{"n_layer": 12, "init_std_up": 0.0361, "optimizer": "soap_variant"}
Each number is 128 + 24 x the weight over the matrix's rms, rounded and kept within 0 to 255. Layers, rows and columns count from 0. Numbers have three digits each.

# layer 7 attention query, 192x192, rms 0.124, rows 79-115, columns 0-191
129110130135134111135136114129148148150145155128092177114085131116120145143124090145143123113157130137090128165087152141130150078144167110110147115117106144153138154137161146129126160148131103140186101103124114146123145131109128138106144135104103119084168087138125134129130120090128130115141121129145103142131113159100111138136139094089103136161110150124144120122133108142140146121128140124159085142153139085150146119127119122098144098125157106140121117156133144099126100129113110108131119123121080130091117101135107105134107142131150130120103148143152106127144136131134084095
161106115113084125120121147108141130120144146122137121135088117139129115123121110118151119119139104135129138120107115121124142102117116103117121131128091152127136134135116142092106122177161142158129135097098119139131123148146119115132131108166127120142132120126111136133154137139103126111128123129119112147153139121121132135122149113141113099124100150166152121128144111145140137097132112106121096141112094141135138111144108090126124153109129124129159117128098121123117124181106123149131127124164123121143149149111138080149154098129134130133138138097094117132143103097118129121
170129151139118164124112142112129094095149105129148184118117118112134149109111106122109105129150127132145142088124110148149119097091153156133135108142128148136085153135151132102125147138151094162144144110122136114141158128153173109131131137120092123103148108177144103119117119171126126149148124121099152127127131146116149165138123119136155132131122115115099135111105108109127138123095155118123108118101118131111117187085156130135123097093185129136113158147104135123147118112137133104125133157145112110114138113112138143136119124112131103103147103133160142097107109125130135155
153136144123146100109137107129145161126115138144147081107149100129075124133156127120142119117141159124150093128153148105119132156106161127123137131146102139109147127129116134110151089140147126119094116144094120131130119126145154108111118147073152143148126109108131142161112118119131148158143197151143132102161125158119105155107131140118122141140123122126108100141143100124141127126096103118125110133123108142120141111119126120156128127126121172156124161126116127124102132099148149123107146133155103147102127114148120108131130105143124131170100136143141150134123160132144100125
116143138125128138113160078122104138131143137144156147120099119136107131153159097149069109135108122113127103121095100126089162089114149138121124124113142130095168108126123120112111127135125111110166123107136138116128129147128111130135133154103122117151146113094121120136103106124123138088127110143134095154133073111115153117114118127083119119136140142141142110127154124124119122134129166128131098138150119127139099126119131113131117127144098085127143122143127134172115142159105145103167116138125141135073106111111107127174100151150164110145129133138112163145112087117124134115
143091127137125128127111130141155112124121133122126134142114083141119151145167112135114121157174189164122110124098097100092144107157140126136129117131135122153132122147115116079143127122085159144057129125140120141126129158108112100125119144118135115125118142150133144143139109120124124105138133137108146130093154113134109137133093137137136147140131135111135147157125105133142147137132143117139152172164125129129151137137163152124120158135147123158132159121139112120147104160164133081133112128144149110142133122127114136109111110130150107104079174109138130108115126151131155117
119128126126116124110150128128137122120123117138115157110078115132116119141146145123139103105134119125108112123147144105129130076094127136152112113104147165177114113148114108127114102127107143121147132139133134129144111117111165094108089157120128125147132131125129131154138125110152131120145145128118117160130160118115156132172140111108109134131134081132104120145131164155114098145117112154126119118151146142115154111112157139137141115094103125116163123111143124110141113115105156097164125116135105112109116154116105125153117134155129127108168128111141129170147114136134114167
137137120144094121093134155119150098128146118141127139134102129098129122113144089129095096146128106139107146155113140131137162120106125100125097123124126112141164086122132149136159087139106143137146163113141125167166109128142155143126135161162106141127143108083152124159138092102116127120126154109132126151093117118064151098101143122128112144097121141129119149181121072074120133117150123128164124153148117167131133133129141133154104108109088151127167133132157108082129141139108138144163141100128111124101146131137158079152162143191123113116167084155102144130116116131153138132
167112125133119104106145114110111122115150125132153123111122161110128129147118124121126133124131157121153128125122138122103136106105120103136135158142165129133168122115125136114146153109139162105147126113154108094128127146142162088112106129114109116139137119149118109142173109101155151093121150135160108162102112143117141115124107109115136102120123117133134146155126109124148130137164154143117107103135171130172126116133134121106148100132136134097084105145126163163148132121168140140143123101103141155128170184130122147145130147122138119175124086158119142149139116091128159146
157127091142165136141115135135114133099124119152102120133140128135124154121122123109129129151133157122140156117139116099130123150127128135150121119106111128125086144137114143121149138136154092158120122102117109104116168108157132156175114091105146132129147116134157130143098136138118107161093144161106142129131153170156139146105103147132102193153153122121133119162128158153122144100151131137085120121121135099136134148127156117094137148178106148116152162135106152138120140108152117113126121157147104128137143109118127087097123142126161163155123124148157117125108144134091157135
129081137093113117145177153106153112148148143102127139150139093133143118135139105104178135114132130170143154148093132087092122119118120132097144137128130060118126117129127105135141156122133168109113130112154120136156114120092128125138154150163129138123119116071142103115085113117131125138112141142104153143122169115117125143139131109136122128136096138149153111131111095105136142148140152093157125107135126154108147121083120101136156151122131165107136120154125135108117112098102102124159115109142107124116136137105107130166141166141140135120160098139140150145132081145130112133
144122146133134133115147105147129133124149102134116125149115114157137127096145133118127134118130129131110100125120114096137128108136104148157138165107103122113114121111120121157112138142099111103158107136128167142149139124073154109112147128142125121151123127120148129181115149108121126157152125124089130165127136159127081102105134148080138129132123148132145130129121162130147135113150139124119101120091173119133100139143065119137107149137154127139128100135113136125118151128067105128125164107115134156152140148121093101131146149108138131119105124123111155125111080133102142136
129141105161119118104128112118109119115122135121114125156136181144129146114142130107124114147144115142090088109122143118162125123127124101148124156110134115124100144140129100106120106112121124127132107122126095092128137104142123096136105099099119118102109143122134142166105128166130108130123112108144140110089136158152114153129107129123136088146130106104115140128143137152151140072074136145112141109121127122123114106129100153124150123144156129135112133136128107119141083114134147152120109156122092123136083106110115138143145116134120130106116141123137096114124127090149124146
108099140124098123147146125127114120144122124158130124123132102140112129130152096105127126143144143092144158129118123139087119115146120129139126116161099138128106138126124155109135114177148168138116107164139138161112131111140156115187108149104101115116122106131139124172154129160130144119117108162144117133097130116150121138128131138147130105125125133152131163118152132140150123155133154095123102129129136113114136113116136153160131139123131153105119120123118109122109138127154118131116141106147119145158111142103125139149161125116122093125090133122142131109126129143136097131
094128150152124117182106143126127138147113117113155135162120125097154132100148147114148140122129122104165130115106136103141122151112112102144148117135183129135114151120111133175170139086105138119137149143106116145134121105124148149104093122133122107118156143132108153117098132123145112098141122104123174092109161121145169111125110122136125097140102129106124099122125127140151115127122131145128132135136090122117115088116131104101111134124125101159099107114128103136144153144142125114133119118147103097096128130133121140102142111115129163128084142115143113121119126109104109096
151149137149103127141146144132120126105154128137107176109126114162107160128126156096102126141102139145139171096144094104133126131154105134129124139140077112134102118112131116105143119149123140138112141128133112136125132120082098121171123136134156143116147159139112110153125140146133109122125145137126113113142145141125174138139125147139121122153105131119118134117152121141132094107104130123106118106127115120138121130127119105120137119151131148140125130105122102130146119131141149128139119151119112108099120104103112113163147117089138122123102081135143143130113096140125129128
126129144091119104104131145141115139112111115130136136171165132112137171116126144163158125153141151156064085166134150148111131149118141121164127120131149140092099115123122103125131102128164171137149104084128117129108124092148105155135112106099100129128132096123130117139146162148142145113112130124116149099128117145137117149140098197123139149118097099155136132119097115128138125134124137121137151115126154155104097114161137135136122120108112095106123101120110144127142134127138145137112133094146127123121138110125128110151123108167144136121115113117114137176130153121146108130
146147140136154134113155118160139163121095148145102088109151136145128124110135083095118147152106123142116161110107125148134163099129095169126132092097132122130123147170130126141177129097122146107143150137096140132103120178074121138154139144131099139133166145141172103121138108125100145141143125138140160141112117113100133139147121131109147152113139135176132175132093123113124130156147123167155144158123153144160099125099135134114138139120116106115107114115162121122129112144099114147130133137121110120138137135131120152135099104108141133130117124125122107143109119135123142140
115099120149129135091112130128098170152138130127133121144105188131104151152105115098122135124103113130114103159113119140157128133147145095102109121116121123142123135139102113140147117119129148145146115142118122137110090141163115124134137151101120125125100148132128166116080128120140135119152148131115103111096129145130105144138139138106114168113105139082099140131113117131173105151112116108131101106113175089131123135161136127166133111107133136153116111142107086124115156129124089134116131136126115150124127155136112151114131172152109117103151123157173112137138100111122172122
093125114154138119102138132174140124108102117135124128111148130136104153120141130131103112103155130162099141144128148131123124114148125103130158128133123152154145130144097159136134140124135123123130108116128124117135102127130141116120147145113187109146118119115108120101147160133130112126120127131123151124139125110101150150117124140110136126095149140107124117165109095165121143132120126109098128104140116124151151107158148163142125145157116136143114135107113080128148129156122124112106151144086120113136123125087113145150106129126146106152137129133141121091134133108113136130
117115176081101130134122127153102115153121122135150118118124159122143099132139152124146130125120106140108136145138106110152089116151106115103124128132129131128146124101114147114160154099131112107107148095141114138114109168145164118096135134122121125123133102146110157108150163116148157146140153111142141136142082132122112123104154188163125138144144127126102103084149147115161133122158157152126134132201129147135126126135144141123131121148125124119122135145166140143157115155131118105094101123143130139109152114118137120131107099130164100113129101125133113127138085127168164100
144132157134140125138160119164110126119126112102144103128112159125080108111153128110148128116136092143111079133135106135142126124144135094158125112115131128145091135149137145138121163128136126110154115168133129131139127108133134126142139152141130162107143100100124122155106120111118133131105148110103114135084127121132135140125088127131137124098109123130139138116132118152129126104140111132119119145078145131172140111137137128116143161140134108117139121164154147168105164142174146126135140139135083118094080142138127137107123122129115131145143113125116120117096161120115083113
144111154127137115111130123093176124152144148127151183161125135128176114164129113099135104149145115096125124144131143131114086142123157096144104148126164152146150125112128154125142133130104098127140123125153091124144118136096126145171142135148093120131121147166100117151119140121143173142132123122128128122103128081142110135133171142118167129108100145137149088079098122100180110148161075112143155118105155117152142101135175120124140120100150135100115131140106151162101111105141137116123152147111138137160116136127118142121141085146111131122124099139114134121123134129121141117
089158117089103133119150171066119151135166147129129135164147137126113149137105129147127128114134129146152159112113114120160130155131114118117156110116191135156127115121139157142159126128149108128143154117127103134136126125123139157125146131160118112154117132114081172138169162067170128135128114125163093129103144107131118159105115133127146106148128120128122160153107114104127129124121114124155162122106151155107176111129117142152130124130122151126113115118125140115138111140143167130114108125142089109111110124151130149125111087153108117126101108146123089155163137126164135100
111161119146126096125149127106110123138163147177132149113151149104175086155130138116132086094140171155126114105149126132148150133138105141112086108134125153165113123137116082161165102147131099107169139121130150119150112140120151139110129142109123108153162134147132081113141144131154157128110130117131126124112137121076112113127152107129140123109106134124104110126122131124098107146146142142136128156130126178121101105118141142118158089117142101130109116140138146113115117147105131149135118130106120128115132167120121126137151132126128116112105126175126121118159109128141144142
122105112119165137132107126116138128107127120126127164121147129155137149084130132113172080139136146120115120116135112163058108126156103134130134141136119153102145135163103109134168102111148133130097110085121122114096145122138083119101119096099124128132121173117136135106138161140146124136116124140113100123155146135135141124145115150151159144158132108083128104104139152097147080099155108152111145127137132134145139099138156165128134145117160159103097099111138137112132163108132159113141134100142155129163146099148104143115105103157122139147133122156128159138091148122132112174
127160083112127126144151084147112099095102164110142134128093104140162130113129108134139123113101145103153136105128115137155115128122090092146142146106129148105110117147107158116144127130128137125108149158114125116135104136122124148156130153128171131112122133135112134140134200138111153157149137137128141130120130109122133144116147135120143114118144088096134136147103155110146121127139125146123140152110117117130128105146134099140095131107100120111107126127129092119102120142131094161095118117116122141142109133130127114136128102170107138134108134114112159113106106151124142134
101149125116146133110124105108128149112125123129137154115133184140157134126135089142112116128128127150132154101135132122132123119135146155111135130162138163113121105101134139145157122105136134115132135160134150163139115173120145111137167135133115091123134082159115118077154141126133108129130122123127091169092122146110152147138147149138118111133102138141131133142113133127125131128130148176154156118126130094075131132130139082138151130075143123113139133120101115145118095155129121145132152126111119096123152145084118109139167109146126088126117115144111135118129122129097151128
140153139137149121119103155148107106098120117136101139133156124145109139126152135136141138152164112102127102170168142137130136106143117115174144088107110128140082124120128102132124119148136126119142149137093121122126137112148111199143101093125131155129126114141120152134139109126092154137128145126151132128117091123128114098157115123121129143111149118119110138118141130114136087136103131159108150127119155140122110133173145106113112099105132126142129126147112129117101154102134100123152106160119111139119159151115159114109131168148126132106124124135140137110147126123110143122
124109114127137148090137129165138109112119116130142130134140135124148127148136146094137109096147085124094096136112125148142122108108120134131113122121156115096148124128112143126123103114139133149121094114129103115143146152149102116126130119122099115131150106115150146139136141132157108158128144105129095160129099144114122127112108112143132164131114122144155149134121122163158100130066143111124138122151131139107155155124074101148138134095114150122155138108091130145121107119099114145146142165122144088112130113123085163147142119155154134123150143120154111139131133102102116117
120125132098129120115139189136152178156126118081155132111144114117127123154141128108122134120182141125137123119118129118161108105137125134121120159100145100098126099138139137107108128141093109167095130085130133107139116102125106111141132089136141133140128149133134115106119159146150133106117103147168114139109151109145130106095148109089153115127106131130157117131148147146135141122130155100164139117118142133118124113114084090124110110132148138125127096131131131130127137120121117161120128114123101098144129102135126143117115124128116151092166165136095157075122138102175135117
119121141135100108185135103124132112114127145128114152144137121120107137116116117120167102156150117102141100110105114112128114131118124131132157124112152117111138095132096148114181117126153118083127155143101113083133127134156129111129195122109140146159130105133114137109161178107099133100136140124166109102106115111120169098180145155126141124092154086100126141132131114149131115111144176136130134146138120139151154067117142137107117136175109148096135170122123106137128139132126127128133093171142121113158112125142147114119125139098092110096152119082118125139127142130098170146
103133136105087145142127156109126158143109147146157099151164120137163087138130141138098126124130144134157176107159162134083117178142146158112129117149164128119103123132146124118116134144123134123139167143141145132143123125136154126108127157127081140163130122155109132135120130096096086149106130121152127161115133139114098117154145086134135143111127134131126160106149094121147132153130114135136122139123113132115105124141134107119155133171114166148133111135151137117094116158154102105128064084130081135132092120104155108098122156150126074122127116164128115138135122124105122118
103125140107094150121175138134142122123148108124134106145120141123157102140133148110107098139121121103124111118120112127162101110139100132161095138136120133137131150136144082140134155148131097127090124148175111129154122093109128103121104096121121130112127136117137125145104155130107102128133139119131118138120103128128100140131142120129137131116126141148159095135108157114146133127135131119149114149143132126078151105169110140128108150166170108128115125177119131151155118132142151136162144186120141142118107116103158135128101141109162142145131127165134135132106144159115119091
136138104137152121141149097177142131145102132141101154127152122145108111088193127127134159100136131109134132146082089124120168141122134115137110127099151118123144126152121100156134137136108110140139156116096117142150142118147132134131119149122129129076130099168123139120087127173127134109144126140109133109111126139114116181133139118100125123132108145140113133085142125117156102100113156138113152135118113143102124122157103120144101094144151130165138173112102127129154114120149156098117125146136130134136151121163148141102140132154137163146163149125141115123105138092132106113
122168124091129132109088109141144111120126123130120142126073108156091123131102146149095095147125111140065126132079153191124132133124138155125143098125137130112100116106119119123128087096129146124118111129124146088126116130131120114095142099150126131153129148113084095134151152114135127101165150119153111102104129120147162139173135123140129127146104149147117110144129100110142104143099084139102138153111140193137150117135112133098132131087101107177128110120157121116124158169122155078112171090120113142150174134121174139133119152127119110131143106120125157148113127128111117156
152147134130133109106142168119115122132145126127130131123130154151159124148128147105108137105127132115133189121120125113088125123129127148112102113141102146126129114121145089103100125131135153152127153141111127129127137117135100099137139135099121109182151160147136139139090109203116118121099141130132139145128102110122145134114116127143149152174109174119186121101131163127130116151128158150131114161137135137124068149114113147111135140179133117115131150112126143173095157152097165138104123146140122133118129123130122137123143148141157137124094128106143115091148106146137102146
# layer 7 attention key, 192x192, rms 0.126, rows 79-114, columns 0-191
179138149130163138097118125135139151130150146168095101105112092102115137092110147160127176111132121126117119139127157145125143130096134132134095134109107125106132187163118128107131111128093116162108124143136136130081144149128109132148138104120154173138108111133127130136108136146144142116132167105137151134142149124120130091124127122133112103142133079152094137102148133131135171125148152150114134132116145098152167121156135107100127154139139132084118128136127136138142122108108094134105128108138149122116135113082122133136150126141140134133103122123114115124159146121109117144
185144128147114108154122109133146133126152105117120140138145131119129138119116120116126154146123166141125117137150137092141118125112125120117129151138142123080156130150119099115108132135125136137127139167159136118149125143100120166146117126097118146123117129126124111138142143142114113120134127129133129082126098105135133125131118141134126155130136159143116143116181142150181150136131138116141123148133114122145090117142106110161132139146122151118148117124126118112123119121110138113098118149124130148142142140105113145114136150116119124094147129124141091126136096154132137145
089115138098137134128119129153148127140148113152134166099129109117151151117150147133124126121137121128122091146077131131123120115132163151138133114110099120153127126159138116134106105119153146146104120102125124131162137130131103097120111092121109123071123134158111091150112113092123127100115145134132146125132103123124118151128141145098118096128128153143138132142136148151116121107137120136131141111100127114138122105116134158094117136098151112110165135162114159160153144105110145113136107118161123146142139149098121137097124150093121122134082112149116133128123123080123110127
097104116159140115143108118114153164097116138129118146091150124144123118124106139104121093180133168135120132078163115139119136135162121143164128112139096141129128124128141100125130078125133155120116083139133107130139125118142132153107137138108155134134113096168137150077140146117130135120139153174145106133137146124142132130153146120121128142120124130148104098120101104109146147114114135135133128100126145154130085146128147129121122111128096144142114130097135125105142120134138169135092137100117137131137093120123148149126133105133116130145139142123143145109145084125113112108
179120109087136102116141091162138133140120133120108134141096142088131125109144121127113134093104118143147114123129128118119128146118110109125124112102100134139149074140115138131146101128144190128150141115140124138124129094118091096133142115157118127151104139102140111125127139128115110163157139109152122100130131142129122143124146147122157150121109108095127130123120161104133163133106153124140141112173090140109103126144102097146157142119102115122120112114118139125103120134143114142132137171114118136149137110128133136141127114115135128150109121114073126130142134134111148108
109119134121113140122138131105134138149165123129153102142123122145129134110129146124160146132117167144156127126097101136131105118120114112126140112120111116161103101110151130129145130116130118125109117149103122113134103115092135139150111120145128125162128090133144146134131119157127092141148128132135144098105123108147146129085121124137120151110155125106146139107114141127119132131139160118141162153114110090127126151115156138116124094104148117155108163141123142094128106157144133127142119119124143149122133107110169111147085143148134093123123129109108074097163153126108151098
153127089132143126095140146137134115102118129140119121100143119124116114142126167134120113078115117135130156102134125124134108118076143151087128123120116122113092142113101127124140109144136137142137124119129139113125113119132142117121160131140113123111158110169139152156148119137133137108160157145092111101118137114136126100139137100115123144107136117136127136101114126121119105107143103144112111119117133172134132142130125131134109187145130117116110137124100141110089074104170134157155106135135109125116109131090083125128132115136131120134118143108139164152129153107114169118
156144118121123096115124164147093087103107138109122113100101126085123131131128137129123116133106151168144125121085142129111104144095143133129135140122136112102153128156109149142155109168141145117128148127144133113132131139139138154109123114150115125090092105095105113124107142122162130153117107104188107077127145142126126092143109116131148140109135126149126127132143086111140161097134150123101128128139106120134115130105108132151143125130088124109142171138105129068138184158141147140111122160172098102105065169157140102115125135108151133167127139139129117123122108157115137125
118123100130105133110100119119153105090119110126098129118114138116090117119153134114102114150125108114107132124114165166139157098113134100100143148103136119073157125098133120118126129147122184115124113116116094137122123123145117110134124131113096121149158166137137141122128128113111124116126119115146136071131129106156162095131088109129088106158134155132139122119120125137172136097070130114112177094162154103155126117115123120131127139115137113120101100123156163124119144123132125159125117155144129131121115135134156102125148141155122113130119121181105159152139152117135167107
108134160108123147133128126111153126095128114105130156136153118153100137138093123152117131143133134125106146144119131106115139133134111162164118087128091145130062120115148117129122114150148125142143104125116114123158109126111125098106131115110113124121129153138126127126122103144132112108099134126137117152103111154141100135102117153149125122120087112138113158117128114105114110122121125128136141080101135119111141138134089153090147135103121159145112119137131110112127121090105080131124120117121150142125146127119137145109147113162113116119120136138130094136136096109079147131
128105124147126119103108138160105133102128136105130115146127152129069137150129144130183071113138094095113099118094128068136111126102107108114119104143124133094148127129088147155114106142134120095136175117126150150104120157127118143119144136107115109113128132101103142143150134153082105136166119136132170102123137124086141083115132100154109164137097150109145115139131126120136122136122135112160156144137113134152148117145109115128134118134112168118140139102138155135122156113149119143089096151151085106137094128101115128130142135135146126121135129128128091143116107125126153152
138107157127133108126104080164112105129095145133153130150104124118124147151112120145160125108123160100112102122145144126167126155135111114125138115147099104098137135091093136144141127133113114140127138115138146132106124122106118118124141156140128127149111157090134107139154140126136107135153106128153122127125120126142085138170119121126121124100125125121132123134162161109141078158134102159121100101102085112143141152123108094128130126124115106131076149144126106127125144136097135153142144133126154145110131100168082148115127155127151164125156104121111114132102114102143178134
113150136127119132129170140093117147126146136134117137144154141129118104088103131133139165130169126141107129108157151143123153150094112128110114106128112133140094126107131116136119120120131112162133076136148149141156149114151112080144157115124102128119134123138160167106143095108096139131084110123129152141139116111129109122137119111141117103108144116122157141109125138152156143111161098139128142165114147142149131138112133135139136130144151124106118113140114137088116137122138145141105111127133150126123127120149116123139124121085117121112157126113186154104134110118132139128
134142105131139143147128129129143140120131150123126107133127118094105136123125151160140127158117142123116098135134108125108146118132149130140148094131109118137109124090136118132138092145117131120123142146129144180141135121119129143101105153108151130115121145123131137143132146113106138148134150157146118103121125119139154151097154128148118153132103143138099137125110116126145097128114163153105146143102097068147123111124143138147099152119155113110152092121099090121138129175126112139134135111124112137130152138125121118132130105119147123097145149104133103121128149129151139120
113142128094128142148108150103121112110113146152160137126133143115118113121114139120104111161158132120115088141142142096133149122125090134144101109128131161155122115101121137113141135115104092110146115092118128114129131112122135147104102128146114098149145114148123148135121138146155152115147141153114141126112120155126147156133122102151118121162116110127131094136103114127116123156145127140173107161160121136101137121108134144130129132141144091160116130140141147139150119169159174132128143128146129120139166115119137076147138100107106134112082117155114168151101163141135094138
139118143138099145164143127155124149130127115124121133112122150096138163140119127121099113129117125110124148151150124110119141109113143148137140138134103130110124088142121100131128127142133156166120143117079114134160137128119116124122152117145101150119128130124104153132150123100161138112111109141097097121147107143106137150143155119135128143118108126091133144131118127143135122127146159146140129130134088130162149137139119125131113166131108157130137114122110122110115099127119130147164116137156160128143152106118104122141118143142171128137118135089148115132164129097119147147
117113120103150155108138143124120110106125151153157119144156108124146147135138120118140123127124108134080145111118132137109104146150106149134120102149128122124095159105102111127135108136148106107111121126133146109116124146111073082157135130103150108154093128111136144123122119135120158109141140155133113138111151097127094112096111112101131092121145122167134113111138154124171157124111135157086094120129184143120123132108120095145152131124098114133117108137135128119114114155106108120075154123126126129128127162134142142136107112128143145091122183145145135136159128136120140138
128121124125139107113166143127106116119080118129149138125106128117099130138148111091137144114131129109122149163139151131104148103157139108142105133096132165133123152124098136148132150126143119135146140122121140121103104158142121119131099128138156143125155148116128108129096153109145102102098110093145140121087135118141175125109110155121141151120139138093119147099120128126129088151127117123124106151119146133103116127139127085136170124113122115113106138128149133146114151164126132103128096149154128099098088128115126108153128140173134141135184082118111116128148129117128158160
141112105108125151109104117115107172151113136124131122136122164123151118128134131139131138144135123100103163127112113157141112148109101084126109116111107118155122147087131095069130142127102146150140100119110119157132135119131120147146137139130139140120106079124099139113096091092165158119114137136116149158121126147126141104114125181133116107112122139137154088128108119110139149163115090161109133141110124103159145147150140163123120155170110164128119141137103111140134129123140130120122129143133129116075104133179127112113109112126119107125124127133128136113100125121134144138
127133140134126138131129128130144125152154121141135099088136117134115103111121094118120091147105133116110134108116096125139135100154143138139142150111075125129134152129110137096108137119150102151145120093133131121149131111122123107128160114132129136129172113093125160125122115123128127129156133127130175130141154098139138090124091143153114111107157113123154142108090133129134146128119117099112113093105100117103110130109158136150115121144140124128106101117137103119116170109102153125118172138135135111134166089140129126158139123120147104139105169145119117126090105117106152133
145120135112124128096150127132089157116120116127114113106103114132121123161146115135118122145158161132129145130135136091119122134072136114132113160138131128126132144128099157103134128119128141087124147115150116125128101107122124130105113112128123124133128131098113134125111144115163105099132097106125149108152132105126127118127138117132120098154127131096133111104162119138122121140163133161106143129120118140116132112115176136157178103165098147122146112142158150148126097144150107156134140103132131133139161135131090101140148139165119104134081111146116155108108111140155127079
126168162145122116110136151134129139111109147135124107121167109177107102114154126143124140153128107111127111135137136120129124148150110125166131136099135133136122155105110143131127093137151143138111084134139158118140135090133127143123146109099111115152115117127132128129151113128151114120108143142108165115108122160144141154117132122142112152144125118097118148131114137096144144120135104124133155128130141085134111143116115122142130140100130106106130116142141102144126126124103128119107125146110152093147122135168115129113155135119118175109122107125134159109107097132118121154
157095096142141085105136094124130085113096158128139129147084140109135146117142149113157106127099087079122125105129130126097109123116138081144107123132115087119153160150146174117125153145098122151091118150136097145080159135102122111118114100117129106129108106122111145128101148119107139136128126125133126093132110124146144138125175139167125139131160176111131113112127154136162127117153131130117131112169122152136120154141151142142117110107130130108105118135145157165133146106125150145179131116103115136149123154160117103136113134167113149126090141180126100175080146121127096105
104145136103143111114119128096149127140148161159129127153113123135152109118108125104085125145149136116142177146121091108110123121100127138097126134116157120131136136156113142124099114155126135154143113114088117114127149151120103148146120091159149087080149086108151120129119152106161136153077141143134105090165164119154148107130135113134137142129140144133146114135130130135112143155111086116142122137140134119128168100150123135134080157118120155114156113109141145095139124112111136144133122109172158109098148149146142143146142110161115152113109122123162144120132139132150144121
135143079148117126148137130117126130102138160140136141143098148123113148151148136154119085139147114109159127088140141132126149140135092122124111161093108116125142108127084104137149129135120135148150144128131133114113123153140153106130124137128146120141147111120115171130120165100118159104112148112150122111129157137142124133202153105120133114125169112105131136132155143163106134109145146147105129125151139133149118122151121134144139164149114133097141115149125118151149113118140136139153126128176160134136087172106103134144102134133137127139119112164102161154132152139137129157
131079117133165150126119128097120147115105120114151121140109127173102157126145143132106102145156114111118159136108105152130129123108115120126160121148111136147141139112151107108159161132119087148095109140135085095138098143145135094131104141129134125127127159158112144115137126125105155110133150125110102144115098112136137136124104119145137110134122120117146168121112131134112114153149115145148096101108164160147134111140121128135134158077118131144104134144147133085147139125149119138120131142096124110154117140112123141119133117136128133138100166118135158071127131170102148120
133130100110122142141142128134098092168126153108108151090150122150144148132116143095103131127103149097118117161150107138157113132142121127135140121122117136123144109116109130132148116141134154154134128134159140126169118119123148146138102123126129153152124136142132141119112135108103134151158164114119120131121157109149145149130084153130126118145103167115116137134121148121148118159148135126126101122120130138119100114136169134147141146101094135124136150155158091159120104153111111127140145130139127122120131127158117131127136109127078159131143106120152113117130130139118128107
134132108109100122138104127141145103109129130165121110122131156124127154124097119136144122123136170085174106132132085131135128129111151093118093162126102165094161107153107147114094153120101171143129162109148124116104116161116116139121143163121122134137103123109147095096107148132115127159134113111100121136117117140108131104139139130133110134130118125130157109115105136133132077135143131138102136110094126131122109137137142131130145186118123146104146134136147125135118144161129122093130107164179122121135167160106116122159136155158130094131119129122131140154138134106117121102
120125138116136097107124125145135116137136113133140132135173084093127131115152093133142147096129093154116154128134155167144109131147114152132121122120133129123117136108153093111146127140126139150117082141113133120138087124140124142114128164111152180139115110118113122127080123097125132084118146130125145157111108155145135120129132149102126145098113135141133116145160128117123143136111104170094107126148165101098133133130117134148090144138124114134119150167145124118125107164123111137160133147133118124171116168136137116121125125127132124146151125126127113164119140137101137154
151139129109134131130130143120125156111181119102117127117149134136162161096086139118148160123126101155126112109142134130163116186104134115153100139140132154112133136123127110099125130158126120127143112093157106146119148121115108142138157132129115123131132145112137133105101107135124123089139112151131111145129120123132095118091157107143131160109121120140182116151125134113154110137141123099116121096114141155128159175114125140125133149157137124102118148127154142129101139113138142124109127156131129127158132159122120200139111122157141104104147136109099118119124144115111152105
147108153115146105140101137113116148108152127137122123142122142115128101131123140139117116083149134125124141115141153117146146154112092165110139120104103127151162132126142097131093112129162122123109135144123150124111132135150143168155130136110133093108091137135151109120125134146099093139145101125136100108126128136128133140140171103100096097106135151102134111094151128154129149131110170128139124149108149100153135104124160124141129091126121129162125107113138161116123174133097134148158118098109134161147111114131114159121126111143099122122156137127122114141127137118147130114
137128127137124114155136106090107101116113119138137102135143111144117113111154131141130094143167141124095115139129130122130122129108127108132148123105125146128109117150168139111155161131138127117145130152146144158147118148098147103122161123115133098142162106095090123124113143152085104121128141116118146107160145122107148140098108152133146119161137145118104117131118142127154107110133134111113123120155115137148107109096137130107103156128099101121157135145158129107127115114166114103150103147110123110144146112108079088151140111189120122162152113107117125127156104144118115149
098129124151119114140103142180127158131131118126130104139109098131125115170106133127116129119135152127134117100149148151085115144143123140120095142127141171100112157105137124131071125113091169127159135118133117175134144144143095123150106133158130146127141111132149120157109162121090123133103132112119142135147139165120116119106126108121121163120129094115107120149125134136111134133099106136125162150141110134109119153146111136126104139133097144121183145150119121122132139130160129130137137109119135148129108145086166144120159113160118083110101117109107094137119132151167097140
130126129141090129105144119112135150121156133118108113153159096138136083132112152125122137116150117145130130134157138137117130162151087073171138082135154095145174128121097092140123150114111117132115121127140122121126141118132116111129119120133109095135106154143093119113136089126117114149108085140173161135102116099142100121145157106165146144135114116122128145116131127126102133120143125142152140130144108115139135123106151143131128131136121132103159131127130128112106119149129131136160137139140126141119158100130143139114104127124123132139120108139116146127109160143098136127
118148141144148127150161148119128133142128141134151143085145124128139151117109115130160178125139126114121105113106139160148122164123159132151117120123100135150147099130130098151156086119124096119132120124117096152156111091130153150129122088161133116111112120162122130094108109105128138111108155145113155148106144102106120145155136154092130134129115102144142080102118140102119151132134131129138116115171135146119128139123133104125139116089130145147124148124120096136103113137145152133120144154138143103167166161176128102126129124105100138104126151144122115133118152119142108167
143118116123148133120125115143147125150140100128139143122075115134167149118136101109119132123128136162124155119109128164121081120101137134126136141122151128063110169170144125104131121112134124107103133130121139136136128124134119150143131101161120110129120079145115126132122150127149106111193133133108112132158126113182150112100088111148141126129129161144143151149079128109122133098129129110100105161108139164140126141095100065102096153110127116144139120131106143120130101112105167123107119120162127162148121097111132156133110101109149157142121147107107189140126140128056118137